config.toml
num_hidden_layers = 8
hidden_size = 128
num_attention_heads = 2
num_key_value_heads = 2
head_dim = 64
intermediate_size = 512
vocab_size = 11776
hidden_act = "squared_relu"
norm = "rmsnorm"
norm_place = "pre"
norm_eps = 1e-07
positions = "learned"
qk_norm = true
attn_scale = 0.125
bias = "none"
tie_word_embeddings = "early"
parallel_block = false
extras = ["some layers without attention", "a norm on each head", "value embeddings", "hashed n-gram embeddings", "an embedding shortcut", "skips across layers", "capped logits"]
init = "trunc"
init_std_qkv = 0.0481
init_std_o = 0.0
init_std_up = 0.0481
init_std_down = 0.0
optimizer = "muon_variant"
learning_rate = 0.0129
beta1 = 0.95
weight_decay = 0.0038
lr_head = 0.0158
warmup_steps = 41
schedule = "wsd"
decay_fraction = 1.0
decay_shape = "sqrt"
final_lr_fraction = 0.0
batch_tokens = [8192, 16384, 24576]
max_seq_len = 1024
doc_mask = true
train_tokens = 140900000
max_steps = 8951
dataset = "wikipedia_en"
Each number is 128 + 32 x the weight over its row's rms, rounded and kept within 0 to 255. Layers, rows and columns count from 0. Numbers have three digits each. The size before them is the row's rms in percent of the matrix's.

# down: layer 5 MLP down (transposed), 512x128, rms 0.0728, rows 243-267, columns 0-127
# up: layer 5 MLP up, 512x128, rms 0.306, rows 244-267, columns 0-127
down243 108:150100137124161099147088126138194154090103107114087111082132128153130138131137083101166173127079150093157181088134142115130116072114147126194156161164152192120101132124100142155178137149134139061089148084141112147109174124106150124102169069138195098157109125094228226107139151111081163129112164158089126073114153101127151137092151164145105142092126062096156151095152125149140097144119
up244 103:149179159154123118157146183198118119140125111123147098131120085136138082127088193184142196121116192133144122165120129126113114132118120123100182135107106107187100142110149172172170129103136041136128109174106139125068162140117155161111138124125129153210142150116134085137167115066134155096166149128142105119122115134165076111133212140107124096209130076082130132055097165103091102109106
down244 097:130141088126139137178095053101133111165146139133165082159175153124159121100090177133107119107109113129109097040129080062174136140130114138144127196170108149080124097101164125142119119112127040150138153149194163177090125118144120147126142169172142178107142091146098146192129123120088176135098135054135119166149178173132074120111147124163155149101144198169128136121123090136174096130088
up245 101:089119131118085129098102117063121122179164057168135160092136151080196110128176095131148127131126109193102145108149136092142168057147122103047117120140174123123116042127138124106134168119103095084060122115172148136110075092152168124097155134108121166108091089119138154114142114120166057157102139136065130100108136151103116121154119058067150088125122112153189166108120140147115077151131
down245 101:110153135083093085132161089065106082109121161121150180144154102160117142167098105106150141127144146118148152097179151112115152089097071144099140149191130154144151182201113168135152061117221092129158108120129142088160181209154137098147103179145171090068145156111101155131084183131101208149100126095131118112108139087135115143175146134156167141108151094143142128108133105100129137072146
up246 085:140090129174075142142121140161191132107177111135087142074092102132080140145101071129136103130172195155108139134080060129106140110166101129170115150127106154110146144190147163190089142098138110146131091139168094123086127146097098106114209139104138072106118129167097120165178087167109092134115150121084128217084147143207112095180161144124162122089103120109078146131126145147179135103136
down246 082:109096104159149152162105148181128129129097113149108209132094119137082143147137165132073109174138148112125162101090091132160072121080155129128143159236132157105058130144156112176122170104133125144086161162123085163107198068144103102114068153164142118113074121173102157146078162107083132151163078118148147074160166108162118147142099158132067165133128094166158127126136092125153104174118
up247 104:161180178129120110110095067089141129142116089099155115114079077134092115131147109149164088100186164076121096104181188084125179144120093141091156103085131124129124132106131135176170127155114126110119138125159158108103068153162159100080166112139198134114149189144125144057151115170157148109194103109138082152083129113084178200154170102111153107168134163170143186105094145136124144088138
down247 116:143105135156159134149129122108125146137137128094161157113122081135138065172129107123083132120151118130109150102129123105165141117143128169185081185046207110138104105189186140134184151116144159077081097138134092181132064128146176048139120156209141094146120098145119162131150168148112109093150208157167069148095131121075158168104152123139127116142129115140160106106122178153088077095133
up248 115:109125100157163114099160147159132177169153070194145122160155163196136152127126116152147126117075184137140113145134146142137130075149125166130117190113118110112122161086132162114196094162185164118148185178117099129125113150042080166129180140224090087092131099115102095155130137100084174071095117122133122123135092110149148072116102147143127176160179101143070114099108157147098120139120
down248 118:139136162169153174110125145135146143196130083166121145155148120146149122079132187111155172109149142141064141134116124085117123116136145150107092111122120175153175167107141122090153125149111131116139165163073192129107111150118115207079110088150100147152151094093101072122183078185097160098126077110073123132093127129088131115089111163129155150126231236150164134087131117150160103145140
up249 086:072091118210170108140096090120138133133103113175128090124126132102139207150144129149164112102167198167087088145170127149110123198162150092164119092123099121164137151107162058123157140167120142103080124154122117149127107115147151155103174149093129150138095190170138172130097159151147111140103130129172079126088179095090124123100169116078149159193116182165078140177132136100149097196154
down249 090:194159122108076105157152154118141103145094111116170144115029138178135098122169129135081124168090139129185108116096121156085096128100093089078192149134141144141183153165145172149124117141119132114191105059100132116146118154096147095150101099110166159141098138120182128163146132102123106182093115139092114133087077149100049149140157133136096113044079092093174129151137098116090074149129
up250 081:220072113149136060104114102190085186096163123146122075150170120125095151142131129069156121066121133079120120127145137176118129153142190153084068180167157114144107105145163121071118167124148156121165092147146146103118143099055140119110141138179142133151176137167132113150153174180127149107097123067149115129112148152159145166132074173072123103192111156100175087146142155144143125119142
down250 099:144092165179171099117160102173113126083184130148094113169125158141118172149160094115106156129126077159091106135138167158148069210178156143165109167045097162093147143190147129138174116145122072122106133113089156137093161122166127120125176142150156195117170116130208131093157162120062095154110104121149122138141134066150134171158079147136121105102140115109079112093122147081081151109135
up251 110:143152120194099078174174230109060156227109054191130102095092144132158169127133141154146138134152130109093132122124171120104102126087092117108157142143144108133165120117106181137133112130098113187142172151123137147124120144130090139080186096090153128135141101083152150192154159098121147134130119082108106127089098130121159080107094116117187132138113148069126170120116162120085204108146
down251 101:083086164123192152041135125041134136183137105147128162169115152176150139075124134094148097120087102181113109089164097164070150132162117140125113113158116124103068135127091074122151138095081100124081141109147093120152100088147096155167157124136151113085133065107139167155123125098096083148111143160099157070207134098137127142108084113084154105073093127129154121170161135102161079134086
up252 107:124187138149133077149146190110086116136128154153135179107090114101165110224106104104142170152112168107107150177112152113032078125155159106192152115079101111116150116174133102090177089142065142135162116142128146116162131120161171128145083147111130132108156096108149149108158117205129135121129155124092136074064065121166180114103152108092120113090128144189128140094115060120129122145157
down252 106:099143120159058065132213169112120124115135122131075178138085081160156128157148127118100139179164136138146173120131110160126147167092111140097145054064123149189099110159073147105141101116092119109093096116175117128183101107132141113178148131131119134142145108116185139118133089098155163153128167160106146068063120134147132150063165217142105088131133100067138130101070149134140160148160
up253 114:158198121110151148081119083115060159168094122169160123144100076103092128127060151218169136149176103073038142135107128128106133071122095164148164109120100096146136128157149149149144137147140116100126134121177173111085132143110136181097104143088114111155201110151134121092137196160117162140053165130100085129115143062112153140114110158191114144149140113137134130149151168135133147117187
down253 106:192087107112169129103127087126084153179111122122062101170072039098167146074133106133109125182177111125100177160116106135139162136100072116133091126126086168124087150162101128129128111147186116148104078129141124082099129152123154134142135156151125112119080095108140206165134126111114146154133074118176144088155123093142117152113072159216149139134085168106154131178144165139122186176089
up254 102:146205145100141183100132109200166129149141050136127123137124114170169127116176188129177048148092105117116131123106088114145091067135122110163123094115110082183127135143162137143156131140155145091110180126106152137113113179116128125115143151149148122123132136066134076122164112111167066135074108190110168162148187147070192137098132105108093083152176177129135154095181126114071146128116
down254 091:145130151090121116067157159152159140165125191137139117196177142091064100108073178131142146134169135058192124126110102121165100098108136120180167140140103112142141123082127141060140100060164135155127107154145182055131154062181115157160147174096058113131188093079105141137146074130172149085117145113107097091114159116106140125102160124151093147151107138166132111129076138154134108103123
up255 099:141143184193092154172143188159093120153110163120119173090161136128140141152149118152126116095098115102156106106149112135113114125179185156112037125112117109208150133214126134136156112153146135074198133111105152101180075186126159163154152101105194128143129114108099111153147151151086104146142121128173187134145117133128170122109162135074150167171177116110115145143164147178041135127139
down255 098:151112168147100133112166133158141145153125161040116140149158133114126113120152103079119067140150114105131124102094103110144158144112124157053124126068155090141079119174104178133113096157173166104170112058130089153097116114147151135126118115126104135066215132156210111123159155069084129117087105113150131188151144097098115141128156139137184211099178143173070073101149141121114153139129
up256 102:179141143157120101150130195142122108093165135073172154205154185055097162130149184138160078112104112079119124143146128152070117128167163100141131168121175146088118133055118166128181115083157091098110126163140148154128087085104139147080075139135076083140123129107142122118118181174114163118137131082094113130101120120152161118112053169148185108121198125130099095133161130116080134130081
down256 112:099188135081099187160128054124156105117131107192134085104156112135167131179168119128142103127099159106148105089153102155130154137158129104133141100157147123132120132151107112118125150102087125141143132130097126067102101179115127158147091129150113075101177224147057100133137094159110156143112144115103109112122126096094104103046114115179108054086110098047138114174115169132152077208112
up257 088:157092080161089120126111104104114191098126082121143183121122122107089190102155148134109091161141124139145147184131074166161147182086102094093108105136105083117081097156134099087112104128191128105171142114192160123163062116059147128105092130120175119107126173105132148090180101118120128096114157160136134141090088065170059102069169122103130167127159180156151152089190118145102133111112
down257 090:060162158167143131148111149123164140034138134142059160120096134133138161113103149176145107156194194100124139139066130180163131134112104091112158123085111120130108093176119081102124088138126092169124157133149100081123124188103150141155091071098118121140164138122149122089088089173147110072120137162067142165102157074167114124116166159122092130128110054166155084081143167066104115117135
up258 102:143155140115124126218150188135157100130118171120124138130101138122130165104099141123126107125148109092090177160129121178132111159191091125133202104141114140114126173093212115111100156140125092080160065204053144181144094110123173153126126113116109159196166089157130084070128110100142150114125169179134103100097201166085130150139175119130097099145146088134115191123158131137121113089130
down258 116:074158118151134119152167129092116077080068115084135140144105126111109092121137148105165105160071168078123091184069132172167118090121090121166138163127102101078064176139211103143145178127133136131105164155096126188165129134156150180132154121114160141196105095117151138145034140134174108154187123156166189142154169133116158159153135159116096139148121104124172134095145105162094113160147
up259 109:190109149150130122108157122129151103186107091102135173104189156094162072168110088125129129159074159146118110149159174086111143100113103079095167117090140101140114077054087064145150105090066143129148150150170149138086104115134089113122099107109130131166135167136067161106097135143139175125114130099145096176124130142064129155154234103115105135129082118165162093164113133138120051154090
down259 107:103090130169062135144135153124105116072094094087111127143096132142090115154132154072184137121091127121154107168131176143126106133111115157089103172095083076135144148099061105128176101154105083162097120150147171170132128144111116128127174115089180180125130091063085117116128222110165138095157113128133124139138093136141074058126130130188086131162173182161120157126190121127078115059105
up260 076:105142110193093098114109168093104164125101117020155080167092132058126173140073178102158107134129120134161171134148129181116168113093067145113134084107154100182130180122179116071109075123171137088172143130085134137132150137109130097158138116122132065125113172119100133131109076098134125150113118129121166137085118113092088083169105154146081122075123179059135159163121086151107138101108
down260 081:067153124146119202126132103133148113136143139146101105096110115187175092134146162149123116092134046082120134141111164155082130111173122161145116123182090139093116102138148153149204130165092116205092159120139109076112130159155091141114078090091093150092141131131123113173143175068143109102153096151116122152225181135164131181157141098126108108113130099169095133087113099192116100197122
up261 118:138117129183195161129109062071075124165150127117104070131099136099120146117069134130090134183127119104086120111116138142186133110111088140121151076126142099207127159102161161066117073132122126155087153188114091076083192118115127109115123162150070187088139095091068129187152079121136122068096071142103098114141135131179152092128118142124173141127138130140082126086095134083125134126130
down261 116:183065178122071117172133114146116125074122132163112179124102139079077149083129162111124196160175126162093173123179138110147148120083130155198128128163118132111121095083160127145105067109096086159072142111107087147087143112068101062138109107142126138138071087176096101092128120127076096085183120059147135155164161134197145101137093123131121129159168080126093142126114136104141110135136
up262 107:084107109148129078164157135213153121160165151140101161117160109153120131115138174133107189127053127118110115112171151192111144136121170157107088105138130159108093146098069130075184113127065129082077102158070133128078153135156137113114113115128144094127126054138012075112156131123113153107152124118159123133105101092160099151131086147136106159149128114115116170144162127188061087101124
down262 106:122118182125167122155107081061136114089130167128103128100098063100146062126094184102135125173140133144085132121158117153118144084148152182096080099109109084080116119147123123076172148105110109096112149092091203121181180130113130102111119173127119142108122160124108079145229161168091101176147080139087190159127100128125097148135137129094198176153140182150127123102096102133131088122102
up263 098:070099143151113162074124167173174125160164076147121126114127188133176164127143122157130155132139109116119072140121146125147162060182061077155138171161141128183115133130154099099135163139132132129167093174167145098085107122134108123103151136074119161124090128095156163163216133075104095130124171125129107128165109144090109117127147153076093141148114122111146196054088058136124141071068
down263 099:141126122071097186170115169162114139154131070129136109149075136145114138095133166111136084104093141145121146157158176124103190127120123189082109196086157086171108123176119187122126094090156058162149149139124205148111153199131106145120108161122170119089184077128151108126088159136143098140184130154131129132105126128104124149097113137045189108176149122094175069122126157106121094163131
up264 104:086148156122160165182146080118187113167135116149114155114062104149136139184145131079157105096074167046083112157111143137164123131103075115149135100133096124088084138159098158114074125111144198132184119153150126102076118179082089074139131179089162163103107140109138115128031120123136125185135142140141149158115102095139102111117170099093114078143117151133140091162186101085106165106103
down264 106:049161170115128162118163110073146082112155122097136171153087132102161140119130111082133130088102123107134133134105170150166155151091110170116111119117086148066120140165158134183140146153151189122174162182195113178108104099079132102157107194132115093082055139122112142134076131155165130198126099160135159132184144056135110141130126083151157139144185174122143067136152124113067131104122
up265 107:177097102172103112112141079067113080105055092137086124139134102178124160098163168135145116177158156104142091139121112120175111137218090149118113086164113110137169122056158168142148193153120161138121112117087114134106148096138155128096182112132172121036162103122108134133145138131179106090116141086137103107074160092138105136148205143108133139066114182125096072159165127108126105106116
down265 101:161120096126083171125182069124120226157155142177146142108101137152085144145107136057134110126063139131089178166143134119146126083128102073107090145132137150086110129150135132176099132113114085131156133091143127176181093161120124157101060154104158103170055136173087144139105224149148111152140155138109157109102171185137101055136122170131132133084162134105161104127099135154117142152093
up266 102:095162127106131151138082140171112184117112126207158094129160164128145170069138078151062147068143136070104144121127138121184122217112184100129135118127128120182068107103094129125112070110084140143108121110129121050115118121129095061107096075103137142181080115116076081098109119137124125123136163111121133072155101084132156101146140101107135110114139150199146100084145096088114110133184
down266 095:114145094086208149150091158079143161173106095086174113117138129127109118109125156161194158063171110109136145119119181133120172092155118168155101120103131090079124113116085147162114146151117168156099129158104104107134148157107116096140127156177111089106129070061106102159080125102153139099110056145098128184103201108133135132106098132076178188193137123107153146116075101203128127166125
up267 080:147114124125169082140193108198091096108102118139147086147079150110135149138133119135096095083187114098112094133164182093142110115156097095101125105138106168090150100141164135101103160161092137110091182100019164152098084139101071166124167149119138173106106112102126137189191076072128109117133105174102136145110046148107138119157138135098147150157090173060111106128128126129105172163133
down267 094:114155193167089120050119169155122082125138190151112146084121124093074085158122085125148144157069115124187122170081105121112169167129125157129089078112124100144076118107140138148104148102103180113143093138174101110124128121174155124116093121168135118110213150111117165054084157135131152148148103173107181143146166134145156117115129122128153090070135083200110152111160158193164072112124